python train.py --head_dim=32 --norm="rmsnorm" --qk_norm=true --init_std_o=0.0731 --learning_rate=0.007 --weight_decay=0.0 --decay_fraction=1.0 --doc_mask=true --train_tokens=105900000 --max_steps=6889
Each number is 128 + 24 x the weight over the matrix's rms, rounded and kept within 0 to 255. Layers, rows and columns count from 0. Numbers have three digits each.

# layer 2 MLP gate, 256x96, rms 0.0845, rows 142-190, columns 0-95
115121129140162158120134168092158148131115141106137132141085125099132107102118122150120126118130130121155128122148106106147140135182123147167101149096133136121104131114125159093127087102150141129144125154143143098135097180118136149167132124123113107141126126161139138137141127144095123165
107114124123084198080160064154039096152168139154123112119175148128147139146124093139112140128158169131200176117106161136117129160103151100122223157126143100124162119195087124159091107173137117137136154131195135102122139077098161183122109119115127152097090140090010101118099120103159110143
202139093122106148141144115139110107132138157147136194149134164114156109176164068100157151185128104163104120140131068181115170123174129077097141091164158085124105112087123078139078145090162092126134116111137184134155053066160145106130139120131100121134173153153100139112138134055164169086
145119135118120155132127124144150162108116161120172160126161140114131131102131135125176147171120150130101135148091161132151136109131122137080130122119124109139113133125142110097125128131129151132122147152102154126147112105098122088150122115149136109093131136128117121124159138119126129133
108134209118155043135112136091112142139130149154090107148097137103101082130133135086115150136101132166064107154135141095093172136129124111138063115061133158117140178122176122117134077126144107162135079127094102148105104147091122099118182123155112151120118141119191176107130129121129164158
186111105128133186105143086097070121132125124134155158108146112094161162139159176128136112164102114120166136122108124100149103084168067141105152161130146084117126098185127113134112125123168147125156102151130139131155127116136162158130129136115125130132127105141150148144107096113150102073
135124126125126114121130127126118121129144147136147119140124141159131120139132119112130127126126124114129125132139131131130140127140125136126125130138125123132129144129124131115137118121137130124120122147138123135144131129136124125144132141129134126118133122127119128138131118124130146132
113082119129128109138130146127122082125134164160134169123184179121130151130105153184153136191108137134131122132158136156137135131112116083113120119141167121144110134102114099147091165128129118156090133073134183143118076105111119135117167123171164107144122139158109147120114113134171106112
115114104161052161124155086111123088121133067104074100120118172104176127151152125142140139138138114096143147131082137165124095157170131129142100148107099117166127113158119101122119123098177132128140105147126091140129149087141157122120091110121143098122117087188087134167123122111122065129
111096119131145124121111137130100138119134135125112140128133131088154135165134144137147156120116120119122165124119149120101116132117145139131112131111132128135116140132130140097126131146109103136139126111132136121144126121135140109119119128135126142116121103128134116103129147140126120134
107164185089166123146123119100117167172146156177109103145121116137130128135092192187118121182065185106144161115105141138092121126130176105107119127148108137145125135122118164131072070089101117167111156087159133098134116129114133137082105101122097143138114138152104098149172130131146137110
126178102151182098088110117116081155130149156143102143112112193212126139135139134116142046111096095157104126119176073071159162082159111107081094131109152141135111135119131160095101099071148131175180122179094149179136072145130149149174111096166101141128161127144162128099139170106179131064
123137132128065159103089089094125121137129090148106089143127098113116104162114131155119138106115118113131150152143126156102156127138089115123112158104122121162127138121137168147113102080108134129146150103161124181146164168151167136109092148104140135185126153211097139144108134114127136128
126120105136139145141194136082153145095111167179153098122171139119136094137111119107165124177088114142120075145124124167163127098090084098156099118139102077178150120144166087127083130119157061119113176126169132131149162111114158161121145188095142174116124086164154191130088128142129138091
121104130147124128128116108167138119128122091096162130116118141143154111123122117121126131135112138179075130120125143109112139116135115107119145135127121116134129135172126136105159119118120167123149138119147129120121146131123166124107135133137132112108124138172133098093169135112137104108
128123152145151139142118133153167147118118138115150133116153134098114142140127144135128104115149143108126143133136095146137122125133106170130158121114136144143119121132119120108159127113130135136079138153139149121106123145135126133145083123118129135127131159121165112150139132127153122146
144122164141081157125122157146120095151167121126154142151127131159137101116138116155168116164127127144111125129157101155142104139111093147110095151153100140156092096125142116172123151110168156165100117127126112130154151160129128137135101132114084117152117138122115121144093071139142091142
143114114146118129119126127131149084143110123109090179112120155155120138164129123130166143116116085126139132154139167086110084125145120115130133157169138137103123146136148117102134133150099122123152085142087093125160121119122115150142119122093111105157168144140118131089126120078153145107
145108151134086165147087113128102143117110134127116142100140166148158126095164134147111170165145119126155143130134131127145101095120107122082140137148119113146125130142126150115079135123130104106120144118125120138137140135135130132138153150118102093103133125138111155122083111113125142118
144139107127112142128132129116121108131135115127144140143128143149133109118144128108127123136132131119126129101139122125122130118139112112115120128140123115117126126131121116116117130118137125131131123125106130120138137123119146136126144124139120125129141125136109134123121117130120124111
120124067151182123126075134141084097136182125114105141119163159139123134122130124115144106155105164173133134099172109151123163093109123161147113117162135085156120116149141110108072102111141166122154093124126166149161120101120121125102101129139153161087166153075126126126131182089136138067
162150145135093125136143160125113097125106175139146116121134156106121099119146128129113109150130156121078117118147091111136134086165137160096121154130134130168082134123143102111159129149110133109129117132149129109130155161158125112131128123146085136147120168115134138089111131154128143132
174100152117142148145137114138078182150116126113118135122146146153133117125142180112108133130146089108115146120106112188070163106110154130109155137100114106151107113165117130121100123095175157129167139069077149166131119130118134101151117112106113139158120152120141091135137155120172126104
156127117044121108099142139151114167148098084134126113112099078115154144115135159140134126135083121070117091119155126121137123127072156102159108137133146109101144112143188098172153142134129147160162127097149148159135100108172124138145145121103088127151079198112109087136109134128094134120
082115124112137133094138110083089169160142103146138123122102108114097172144124116183131125150141137121140132143186130143133115124105107119143153139126137137157131088145170141135122086117125116172131116118095123142111077152145144180129135120103122109135128118139134099117119169096118145129
114114150123137166151114140155139132143068119128150135139133144157194104109110136137162107135110158116164128138115125098161164131066144142171108155128108116110135168092180169160120138082145119156107146152117103112106134122110112121121137080170105195123127119124112147098125133149124087174
121124116125143116129121130114136109135129139127109143154137105127129139128117117136133135125123098120128116140124128119127110112148126118133109133138118116140113102128138107099120124128139137141130123131115106124144140139123141121128137131131130141148143117124151134132107101128135133124
136095098140127112111131114091104114159119111152077149108152092124114123119129145081152149097113119135132121122108178162096110142133160151120133140148090079133131170101116078131132159141081106107173123116136065145133140121148117101144155119112127115116165157120123126104162143104134113085
177143145150111146159123090087116113081133159155163158048161109119095109125153131141183080151149102122122119157131143168078094103129165129151163156156128099149058115073186104110111078146118049102124137146118122137133111154163175149222072117114138132119126095129161095172169115143108142101
148143153129067117057143111136114119069107096126164134131138110154123117144119086113118151136211146141129133107082157114102139123110118099150149098090067126118128114145141156124127111127158136113160134122088133168094186152142136133138162115132127123152148142179089135085116094131112127112
132104100167127167116108114154124081135150125130140146146177128140142165125163142128160101138124131139139127173120135149108110116113135173158144126173141132134124095102138101109125127140136116139122121107191168115132143077123107133125129108122136101108120100132142127112119142123149113117
153141130132144166110130114081122107126129115131157152150159143105099154142120130149115129137127130124154126116136116152157156125138105108125159132101131127126113113114124155139131101096145141140126104148126138143117119155125118144130118135124108147112114122126131141136135114126117119153
128147126119095172133166116092112113179176144168183104098122114093144141113136066119143148139117119129154169131092149093147083081110154136093153090139113103118157134085113157134148119098146113126106099144131149097167157163117108192161107134091157137109166132109105141145095132162112138120
119124127130114103130133123124129130113113132119123111114125130119134125126137124123121139133146136126107130147123132126135131118126138130114124130129128133135124137121138127146143124134128119130115127146128112134118130113126128125133130127136124129129129133126141130123122148121133137124
105161175139176113087081176151117098166119209125126156153094158135119130099116154139149163151113115139137103149122102147130109094149141106128149116130135129115114086122119154109089121095122123175168060062122127129133160088187103102128132108164104158103147157088143081116092112179164144123
156128115150080128135133111128138129154138148181130141088151143110133144109130131169154119168092145142176113138125148124147093100132111121115121129147132103151127150125114134130102123098143144155093140133126159125155123092108102130137126121122141128120125140142115132142127110137129153112
138113102126142149099117119101117114073118144119130152120155127088148131094103123170087161176139161116100143120119152073132164088147160143121162134167154091119099152104157152124164144098095158123132140161094096135101089163114097145133119158104136169091125173110162135112098156117187135126
076091118094140115130150092133110127159118092153122143120079129135110113146122121133106103128128093134142102136150162085074134117090122153174118147175158079085111092097142142170121141080078124118164158155181129208149112141171129160116163134125186125136121161145139181105119136147150163124
102132153131136145106110189137128113134143172149101163162109141129150105126175133136145140139112160128158153125089105118098159143117105118090144127147086117119091150137129093100107169140159158134175122153165118110133134108166142118147132161108104167113153116094090110136093149142152099117
125094146138109151084137115113065127168120119129159118131124154136098122084156132155173146161117163117097088147155138131134156116148139117114130077096103133119101107076118107157098136151150134148140111125093114151127116118132131095143162142134146096124119161157153125081107124154137091100
111117112112161120143168128072177130122097093191049153145150169167146092140098149120082096148090139165110147155132155099114124141135154081115108138140112139153120112119095115130145128069078171191142115125113094147106095040192106146090177098123116190169196141122099182126109107113154157128
115129132117127165118122130140126131122124129136130135132128128100136128154134125119114141127107135132135134116126130136125140138120117122133134142118136133160133144107140138130136130130109129128119136133143131111142137121125112128131122126111137124125131124108132111149130107129132126135
188145110128077116142070154125120189132096163105093092124148135134141129188113160131129161144089140129127103128095103106168105108120156120126102113120122138092168112183196172113082146101218127131160119152115112137140120102121194066117134145181109128185094130149165133174080098122183153114
120117112154121138115137161167101121117159149129144122176138126102103120101116148080145135137092153101076138144169122142105136161123184167104067133107134135136146149113166088111127154144123105132130130121081151134110128128142130116126147143112106123117140155129149097092151157125118132123
164119167135108140113129140097132137176119113107153126129117103102145134134133104061150083157157076147111099144117143142083133120141161122139115126120099164147150109070198129138135106138168080130133154065128115132108145122134178122142135165160080109199119176150180117110098099144201183081
095128126152120183076203122109088110146160142128121148076144132141092118119139132161133154116149101081158158126135126111098152117112133123152109141112185118147110127122111171130114127136131153127171152106146133070120151130115122107107160157124159138145136137105121052117099122097138147118
132113115121112095101113160138108138102105113158134147103141146153126116085127128120163135163126107118121103137106108106101130124163149153122152154091127140090117088120106137106151116114155154121197151133119138130131119112133103121120136100131096086129156135148138131146105084136138139118
120160112147112135115163152149123156120104152140103154162124092118120127134095168136115133142090117105103150147135121106114124149159139115140128154127153148135132120127152135148126113122100127133113117144112118123135114119139126150116133131122125159147150169108152102077119150129142143140
136097143128139124131122128130145114139127141131134124102122136123122122159118145142135125139121138125138138125131120133124126132140129154119103136132131142122129128118119160119119124121138142137130120109125131123124120141122118124126138112147120108127129132138141116143130135133139117131
# layer 2 MLP up, 256x96, rms 0.0841, rows 142-189, columns 0-95
104120130120150129114124153091135134137127168095117107104115092093124119080110136137146106125130113087140141135123101118145117127157106135173097143109142110125109122125106135125149080097136143126137141169129145104125138140103134105136156134128123120152114136126149141157104126143129149165
154151062144080129126133107141092122141174122152119151089149139131191140148139088159144167194151136108218140145127168126076096104118133105121179130188132083136123073164134139105076123118110106137156121108146115138188154096161138167128140094141160109146147122137093095128082101086135112057
080096160142152109110102145094154156113126115095113061113086078131116135094066173190114154099100152113150122106149186093128082121095135133129105166091111163112157109148140176090191124171104140150116121130103074129129181197108124152149119125132161144122107090113159122121097146181113079132
123116122126098150142143125133146150111126179124167135127153130106146115115137132127144157150120140133118113175114159121145155120140119147099161121134107120152106133116132121085122125118142141145137113166087142118139141116117134101137116121135118123077136130115130118098165141116130149125
116144202119156062141108144103109143147136135158099109151087133099110083137137130083116151134097126152064102150138136093103174141126140113150069115057137150114140173132168119116131083124149107162139084142111110151099109147089123104131186103153119156122131131117186169123129127122130159146
063124154140156059153099131168136097174159129172116078076110119108102137148124057157116172098164140094143148164124138159107126164100157114134164080116106142130142150114113171113150098114080111154134133129108105147110127152139117080111121133134174138122138121118115098123136161131117139167
124116127131125129127131131125139139124128126107129121124141122106124136135118133142129124126134128146110129122125137131142139128122130145128124124117142144126130132141131146139140131125128137122136124132134137131123135126133128122117130129140133127145128131126126132141132146129124121128
156158125126102159112127126105143152142094075080131082155082092145090109131114119097105116073158123125139131138093120103142112116153152160134125153122117147120172119133137151146160095105132141101168125170121094148127176135120122143120106158099093151117135145107122114129125156134094152132
084146123089226098073145160087148093116155145122186092173126138148053113110145109109074091094155142120131138123142132087155193083112138156177194080131161121079101145083136223153106108110099117084143122173153098147087140125122081195126162137164134175117172176123149150119150132118095177147
116140144111174141138137130117147128115137133141126134107123121121137090124141144120131158126091127132120155090111143118102131157135131151139125126109114123113098162093139136109105144124111109123138141123107121107134105135122135094134144124157124130107163120120126122090167144131118132133
136154102153112163179166150160143109171155125115145179132138137111156150097120069102140136069189081154055121127161074075128107127144086111092143126101147162110186108132127086103166192163129170084137118139119159120116106201143174137155153164088142090142138148149161140110103106100144087186
121099151098085136169152156161134110156112107114162120140158080064126117129150114121096170130147166091135154103061194132131099169092146142177143134116110101165134121111160104149164144204097127084078137107158122078110189122139137116074144167099131127105121123104126127131100089135066102205
096113153157111083107101123109156078104167134174144073114113102083095159093146114147145169093196166074157179125098108049071123127059161118102107117139088156124144098135135146166114152155134093086115127117149103113125167192180108203126141117145206109109144101128099125133068098134102094170
134121118123135160120172125087153145105125151178154113104169123116126105132108123104172120165093096138113100139108111164168118115070085109153119121130116080162152132137174119137093131110164051128107152118146133138160145113111168167114136196108152179125114102174147187145111113140131143103
094161117122160145136127108092125126126142150154107159117114127117115148139109158155128110104081085122143124123169103132125121160123133143155085120106137138139148146097170138136092118134094117150136136139082131128098081139145123108126134128101122139145118168107182152116168134128154142137
123135152136145166126122135166168149106130121111137134104137124097126131119114155131112145125129154107124166140149105130135132136112098151131169121136152130131127129131129128110144122126115112132096134175115130114116108127124119127129103116116120147121133164128128113133140117136129132137
126147107136152131145132137104163157111088167135094131088124162122093138127108103102113147120136120098135126117083153079077144104148112101164154131163144126103160136158091115070143109133113118112163119131121114106122128145128127119124161107138139146113146145098113127122141166106100170121
111152139093164150125143133093150148112134160152144112128113156124153075120142144134128096148136155157164177089107090169121163175149150119120100124084092129147097127109104168134119141088185127165053145134123170082119112128093141100125149139200106159079151099136133142140155115164100122163
144085178128089137141092101135087134140095143119120120105132171134153123090162118143114148152158131123145122122122145121154113094125115128081139132138135113144144139128124159139072135125148114107115171129139132150124154149127129137133131153124119118091119139149112154132094095127131155136
127134118138110148127128134127091136139134128128132126145133133133118125128141114099136133133131134142118105111157132130124138134132127146138151126138124130125138141140122150137143116115119130129120146131121141148124124120145129124126128133118120109111130118131124125122138141128123144129
136142194105068169114162121117162172112097143137130108141100098110131142127112125148113151116160100086132132156078128102142083159143131095125136109089125174085148124125094146153165137144097089141109148124118114112097122164145143136152149114113093093167090121187130129135117086162125119167
146155140135087124149136154119121092122108181145140131140144149115122111119150115136124093146131154107111110119146088116131122107163133137117100151140115114154080127128139082101145156155128121113125123117152135109129144157158146103126144123152102118147110151114132134107122120160129127134
082153117140124135136112152133170085123152114142137126097112111112132123131109094129147110136087163137146135171148144101163077145164114137135106124137152147113125156093134137140155132149091102112121089164167106123149139120135141137095115150154127116118145109147119172124147115133113119127
111128135203133148162117121107138089113151165122128140139161178145121109138114104137122134115169143182136170133096140131124131125177102159092148119134114143142101146122079162072082117124124107108099128158112103109126146134088131102107099134164173129104172076137142169119132123122160119132
156133137144128137152116152172150098113123156085119130137145153131168094127121125081133135114115110151118144105068111103125119130138135153127092116115116138104135161115083119117141160137127145083137133131163149125135199133120113099140125154140146132130126138138134147131130073156148092147
148142133130120096109147113104110130118192132132107121117116116103061150166144130114101151115146107134087136114129130150091103136165127116093147102113150164147127096167092097105148115176112126100136109104144166147149115150141149141146113170086152077134129143144154107163136125121140163086
135147112116123113129134113108114108146135141118135138122123127144136159145113115118120122137142103132129125127126135129143131101140115137135129144134109120120123118126133136143117135127121128133128132167134102133137126119122123122121128133134144126118122118124119129121133109128128132110
149124100160111159162125106186143113120143111117121190126146119120144112119119176052160147116141103144091129146102172139072111147149181110057134157145132096155110144081131101150122159140102145078136146124133073174141158105094140107125110118132127099094166171074098119124170146125148090112
176142141145111139160127088091126106090126154145169162057157107128097110126158125135185080149140112124112121150123135167087092090129171132144153155155125103151064121069173098115112084157128057101139129140124126141131112145158162152227071114109134120124120106134153100160163130144113146098
144115144141081106078153106125082105090107122151155134112168130171146106119150083110131163145179160120121130126105179136121143121123106098131144115124078097127119098134127128108088108156157115139156124127111125143116183111119140117154164115143122116124151143129098140095119091162110116108
137092063140122157111152134128136131180105121143169122133154145125133172113134092111144137080134073127164128157146126123135110113137123133117157150168148123161183112127141078142162141147139126161106127142197110124129084078152119163158097117102134134124129120090151100162098137083141181109
142131123120130152124146138109143104123114129133121166191176131134119117135121135126104118140116133136140138123119116153154154137146113101134136132132142113128108101134130133134129108108155155159124122129103174126118125126130116132110131127132124150126116122126106145126127123115130085138
108161167108103127126140128103078124154154160136157127105104116091138117107141096117128164142117134145162161123108173117132078099116151150095139119131126080107143149105140162120147106113157115104100113144122131096120144141110119156129109121088133138115140133118126141133115146145103152129
129120131131128124125122121133135123134130126122138131118137126117114121126122148121122121118121121115138124121129137123130127116128122146131127122138135131118135123134118140127125128132126122126125131132131122126119124131141126117123134136124127143136126134126128131133124126125124125135
119147146127146104088110170160117113162116188147149156115113167132109135090134144145150163165127132166143133170109103152147086096158152110116153121109149138141139064093119151124101114083127134172141065058126133116133172095178138112127153148160080139088127164102148079103098109154162162130
136080135129098131103109147117140115131136152159144094131135158111120114125144164109140115174148153103141177160146152145121108190160114131125124181128148120133115140129135148121124106128171118133104122101161124105076108134126131107097110117136059091104119156143127101130117124146129139120
140111101121138152105110126101113111077120148120133155125156120103143128095110120159094156172131158117094142119124153088116153092154153139135167139167151078104097156117162150128160147105088165111127140154088096130105098159105089144129121159101132166089128168112154134105103151112176135121
086092107096155114157145102142113135151117108148122126124103136147107108147131134122104116136109105140116094124144163089095132102104123151166112169175162078076095106114136123170139130071086130140149146140163136183140110136168138138116144112136181127137121169129148171116127127136147163128
152144119122122132149143079111141146109135092088158098100146081129098135145090115115122105106155109128119099121155126136149101101144147152174119130114170138151154094116114169155158089107130097123091124113089135165127128161085103153132128111151154102152092132177162134121163118108116151133
160173109092115158110115140113113130147096084087147132123169128133083143114129130136130113142173140119081083081123129135114129141111171119153150091107073105103103090118130137132153128121124139133171142117128117108100148101145134113148130145120123138121128096113107089072139093151118078118
115143105198021167077125109121086114175155130069127095156076136083146177099101063120138145178150105134090120097156091132138131082153080128105140104114114174098139117168092146112109146152180091105135112166134133106096186188094153124167089159144138094141136107162170108136086203175129108137
133138124131126121129151121120116120152116146118134121124129139152132141141112131128124100136137138125123121136134113113145112125130115133130132118146128128106132120133124131149108139136133118150131108131105139125125117121123113131135122121136130126119123142128137133122127144118138134114
184154103120095098124092167118135183122106149088102083123161135124139144159122167123111175147115139120120110131103120119169108096114176113135114121138128146079158121154197163146093144125191127120161105145113100138131127111114189088126141135179116113173099134122160142170101093143165151127
135159114113138132125135097102116116136107110135113145109147125161159128125127133141137118163109117144136102124114158113142125092134096082159182131150139109103120109103103158127119108123139145136131155121173128117158138112094119122120130099151157103139122115121092150136135101112149125116
171131129135138127126115165104144141132132122108162107149113097116114149140144098099135111137149098187100088144120117156112101112178130096134127111112106147124132139088178120127100105150148091130149146065087113107085152154139144121138140149196091096205111138161145131105097092137177170089
136111133112136074146054139145177138110119090136114104176124120146152139134136138106131082146111149171121097124120128127144092170138139130121133112143076143115142128153148090124137131130130115115114108122109118181148103133154153149145102107117095111132116111153123194142148133158132093134
146173123093114107114130124128109143092100106131139133088120139163146103087131127079139119152145098125117083128105099132087133136160140134143152155126109117093121106143113115105135116096138141110180158140123118141116153084116138137138139097135091099115141132154118142118139125137114150101
124093144154153116145145153126106113133123138112116126142123113123149115128110188149142132123095111115139131154155109123129124092153126138109132149125144154136105127127150123137129118125146131115151119108076113124125120145158128127100123157113104160176136131100165116100096115152131143126
# layer 2 MLP down (transposed), 256x96, rms 0.0844, rows 142-189, columns 0-95
130132137129126140131126112134125136143126098141146101136144163144095143146160141093118126114180132148114128130127154124104110101082139144096143131164129136101124105115153119156101161144139117114117130124105124139098121095172106132144146145108148113138106112115106103137151149116123114089
098121098116081186108145110161061110110162155163111159079153153118200148125121101144110173145192186146205198139111162102094141135103137121120176158153095078104163114176097098176138125167121124105157088101168114138135140092133162185159127140113155116109083151100050087159090130065161093118
118092117145127125127109104118108136148112096149189079118132060144118142080082085150133123155088145117118186126159184119129054139111102104117088136130099184079189123140136133096133135150115120152168133119127091131133180198144145142162114147125197162129150096145162176148149198178102120089
123134133126088112136167141126121127155105133107148147122161120167113135111128140122129100105092112126132129110103139155129133128135116139123141121113113141095107102147154162142158092157182118142162133140123153158124142126117137107134140132129148139103111090109099101112165139105137125168
148131108127135181150123126124160169156139131090175149085149127117098167077120130101116106170158113111139180139106099138176126136076102121173157149174134092145092100095128179121124180112115140118137137099118140130111137147141137145142075098141175136099125122122105094164102125117125099127
105133109171105133141074102162103087141135140177115111093147140120123127155191093177152144126126145117163182164114133165114129097138136122115146121133137124148124102133154143097178103117084124132125128105116081118094116111160142107128109118125169101146115095126109151108110165092104124125
120132133115129127133143130128134135143122119123139118121124129127123128120123133126131135116135126133129126124135129128128114131123129116125131139137120120130132126119125124142123123123129139122123122125129131125131130130128130125108124140122134137119139134137138131115134124129129121132
136131116160102116108152131137161163148124105127155120139089096143089127090133100112116110113103166132145127118074122137158087097162129146140092056109107141124129091155110158151130134113146125146168140170139106139101138145143101096111081141121081127155136119137145136148159142103113125135
090169107103205138061123156124168090168167136138122108119136132149044123140158102118108112122121146086133145132141136086159163101127120119171171072127135164087135127104148233197110111130109138134182107150137129131143088113136070173136195173149178158117176115169095140112141158097093175149
111139124122148139112156122121135110136124110135132121119133136122121097127144122132128152142116137122131152099142129130114159138133117142128130122129126125125115132112160140108119132136115131114146139113123137130110136144117139113130135118143129143120152121109145125106158111143108139121
162076120181094153166138150123142067139132074131136165114136166097150154129186094086189133073147102129065103107152074064128120153130069145123134108116161142106194072157110108157151162162144173113146091119152123105132125209103119149123126160101135081106150152149150140128113120086109106142
094086140120122136136108093176086116162129106172123102133127142136124087112143084084114138125099144138099176162056180071121115156054201127101133109168123138197095128133108154116025159121116088085108120141190127109128127175128129088059100156098161178110121135152074143135121091115045120112
104131159165129075103095114109107123089146144143144093134115138111123148120158096112151172095168139147160166131105126048091137132047177122115144114143060156108146084130103165183109126144153094084115100131117104137129133189179117180131162122151193114098132104127118118114060089166083114153
142158128138156105092134181085134128080157171118165095122105123118095095161091165107173130139104108142084104134133096126161099146124063116129111159133138104128135104127172117131158131130137083078129123074152126114129147114120157114119132165020099152082133092100103148108076111151181114136
114145126141149123135135126088122110122146169127110159164121137116147117091113134120127101137091095115137117128162091139095121155147132142130109106126147144135124105098153145132101117123105104128148122134081145132116113161123134144147128113095156151118155140132129137113127142107165130127
142144127112118120138118169125124152113136102154103128139107135106148142113133140140112127117107121118123131122134135135121156145119120100117153164156121141143111105112122158139098121132100142111149135118117129132135129129128121133100136131127105117089135119134120151104098117108120120135
167131146084143142126093116122162132133076100130073141058115174101114159120092155115132105113162123069131149128089120155094119111148122096149136137130125143167139089118114122129094170117114100113125117119071117073114115122141124117126104157134120094151098147109122102111169151144132135102
127116140124154178090112124117154095109153142159105104151095148107142070125138160142121103134144191128149166086069109159113152148198128110142092117064090131158091104117141182114121142129168130137111120131120146126127111099080107138141131129149119122141175123149141118159169094145114150152
118138168134149124138082158122123127129154127135090155111128152126118143134098146141093128176114111159131165127152124132125108107148102118128124157116118116129113090137135193137085116136127107093141147117147150119125156130151117137133144151112127134133159129151131151086104098115141127157
126130128128117155125126142116119131125134130126119133130127143119130126104136132132130114125119123139129134114134125124121122129124138126133128138139131118141130136130121143129131133128136138117129139129134129116131135139139122122128133120117120123117141131114123115107127118120113131130
142132156095137164091178122098132128096138164156120127123145093130158157173130137162095160148156160101143129149098112131126070159148094128143119107087164186087158115164090141159156135158057117167153146110110105178112102121150182119140129075087119141115118139131106129134135133145144077106
089154110105147093126136143097140133123101132138153130112105100152144124149131130155101103114171118147157169116108094136147126121141167105137123079121157109098113113143073127121119108146095112125143151126140145143118122123137172124099134117157153107174083082073133121135160114132112147134
125135136131146177113147136157101143132162100155099136080110090155127100137112143122130126125117128129156186186134097145112122142175136129115154154145161123109132163145150122149150130131110181136112120090110105159154120085139153137113109101134074111155126154176123174135160152104160111140
087091145076129149149144113101102181136127127145100151182145118145156129082119171140134114151114124139118152109126116167108164133091119152178143098158191120132129093122156134116115154088096117113157084098191101148100156054103101128140087204127097154123128172137136104148124158091146113103
129128153178111138145118128150111108144137119114095123161126140154126128141128142071093118067112098137155127101115089112101108105133125142141104126127133132146125130110140091091130133136144129124148129091149150121103183147115134170170066144122152119136142160179104110110171139117173109138
117120164100149157095159110080128120160119146158085132167101103138126117123122147087097141147111152083154144100146143126097172128127121083139172103091129178169103109139137134116081190132119145150113127134174177180189153137103133132119122093134156108132173146127163105120146123105086123128
128116126128114106138124135113132138128129134142121129139114121110119140120108120122132120108131131146147123124115122125141133134126128130138139125138116129119111123135129120126125116130123127141130133148123121149125120135130119105140131116141136127111116113113131133148132117122130133150
114138090171111134158143126154147164117152135132123164085160116153112125134117110048132162146124140129138196181146140157082099178131208158089137135149160112128152109131162111155121161146073132097148128122115104160145089062102132107103105103127121113090174116074111140120187165143151098165
127110154109182102143158079098136131138136131128133154112135157123100084167145122112158079149148133130069152119151118081153129118121162134191075091060118107131138186185129154102093109171152144123153141160142175149155093158144116106187129100102102126118162126103147126131108102212127127112
141166100097084130099136151108129133111129106141183127106151112145141139137142128084105135124152129126143089122143131172137127135115117085149135156120102095109123118150159157159123142134147165160166135092071121140122135144103108092125154116114093136149152177115166171115128123161075111098
104106103130122153112126170124120152173095138131152132131127161127119151123142104121123110068169103131116106117130137136152105122148110139158142129175131097157145103131128078131155125113143132152086106153157114137143094068170118158155124120106128135121128140067150106160085149091127148123
130134134124125108108148126120094154167132092128150144124129117135124144111143110128122128132108110138133108143141140128130150133128093155170118145146134102108093132114147103139134122143146119110105129138133116143098153135132134132104137121164131118128122141094164160126112155137118134129
108134108141143078151104194165094142116112150113116114151109132122138118107136163108089159120115109175139117122160135139111131096129174169133142144069174104095106124092143118110125103127139154113142145109137165137075097162090120097109102085097109134110131121163157144147122116143163135102
130116121130133133126130127124126133133131130135124131139125139127134138132121128127136133123131138133138132125134124122130124126126140128123132126128135117121136130132113134129127127120117133128137129125127141124140134136120124131133130136126129121137116129125113133136128126132124131127
139156113087156109121131087109119115170121145084144140149092140102121115065179184134125136148139095149101089115123089119127104111158164126131142136100135171119154041155144137167095123093122170134136099092151111127099193140162173104159151130142104157084122081052111094113106127153115146132
109083127143083135126086128137146112118138178162121086130135154109126110108114154133100154169139147123164144129132169124100112172165109149115122160118117115135130168143127139098151113114170130149120112128143155124118119108131108124122133111126087098132130152147119145147138124136126125111
180119136100163150090097130129124150087091093134120140105118145138142126153137083166086109138164170167063143129148088143108097169149170115162094137153109098098122137107202078130136141116169143097117150114112111122067140120111143118136164128105161122106082108153154095133119134160136097123
155134130146131132181122139173125149086175165101153120133122157139108103149175183121098100137132138123126094120146117102116100117138084107119102177151156082096092156149148158164125146100187113138080140122109122122135124125147087111164100079156132141145098135132139124167133122144141096109
128100122126139148169151097121112160068152144083146118100153085161087115117119120111153130097095098127129131139147153126132120127134150134151139146126222118144137099120123126119154101097109101101065174081068126122155126156064085151113157094133130088167099136156157146108133130082082136111
156162123120126130119133126080088142150093106120180141138147125144115180103120175104112123091145145132152125117148112141139141126108129145128157106104094128113108051132131102134137104142140170160191119150121133128128134163116154113158163118080156155094108078112102121121099109094101083115
102142123138028142092144081122099062118156117099103162097099142113155182118042123099177140166199146133087079126146136129123155085168111143146116100148083167154103106229072140135143164158120158155082160165158103153093179127168166070208137156164120103164148150105154111120095154146113116161
124153126120134135125125128109111143140136129144119125136126120128134132130124115123130136143129126124122129123136137132128120130119132132136122119138133127140120127124109139126122113116120119121103119138119129112125123124131116117108146108123130123122124129125121130127132123121112130132
100114131095156142084138127113178143112142103086154068063135146148115118071129137117092155172108073097108158147135128144158156206091152133142205125155113137114113105102120077100145109168066141133120081191106137127096104134113064132162144119075160141085152120105112158104175096145094180158
096129120129123145110105146113120110109147147112107114116151113113099120125140153107134125132100143087099163171148127142119121126146125143145130142106147124155126107131178144133105130152131097123126140125128144098152090094121154108146128149124090101156150149147115108100132124119111136135
117162135103137138124125155116129135140134118080190093140121128140100132150120134165119146133128112160088113126128118107139085112147105089098126116109116139133085188141167109098107099137120148105179123092049121088085120171135108125123146089199152122142129099112096138080116109129139105107
151137109153143099138084133111134104138107085165097111133150129148127167142124174156080108132133130125170153149101101088149135127144143151161165119130126096102140134123082104085107096196084116168142145123142120133178108129170167137135149163119114094168129136155132114134170153120126054116
159151117074113066123158105122141118130135117130143109100093138146136113129113135098106119177135130126149130092116107120089104142147127143136130151098117122111138121147088114114093149120123138117133157144106132116090145118123152142138120125109116170104098135106106146120115137111105147123
151129151114127108108130152140134150125129110137135139147138142118120105118157158139147152104134121125142111168147137153079104135134114136133108127132120170117094159129135131155131150115147150124124091115140096101122120132147124112088158175135151134124138132135148122136107122138150106125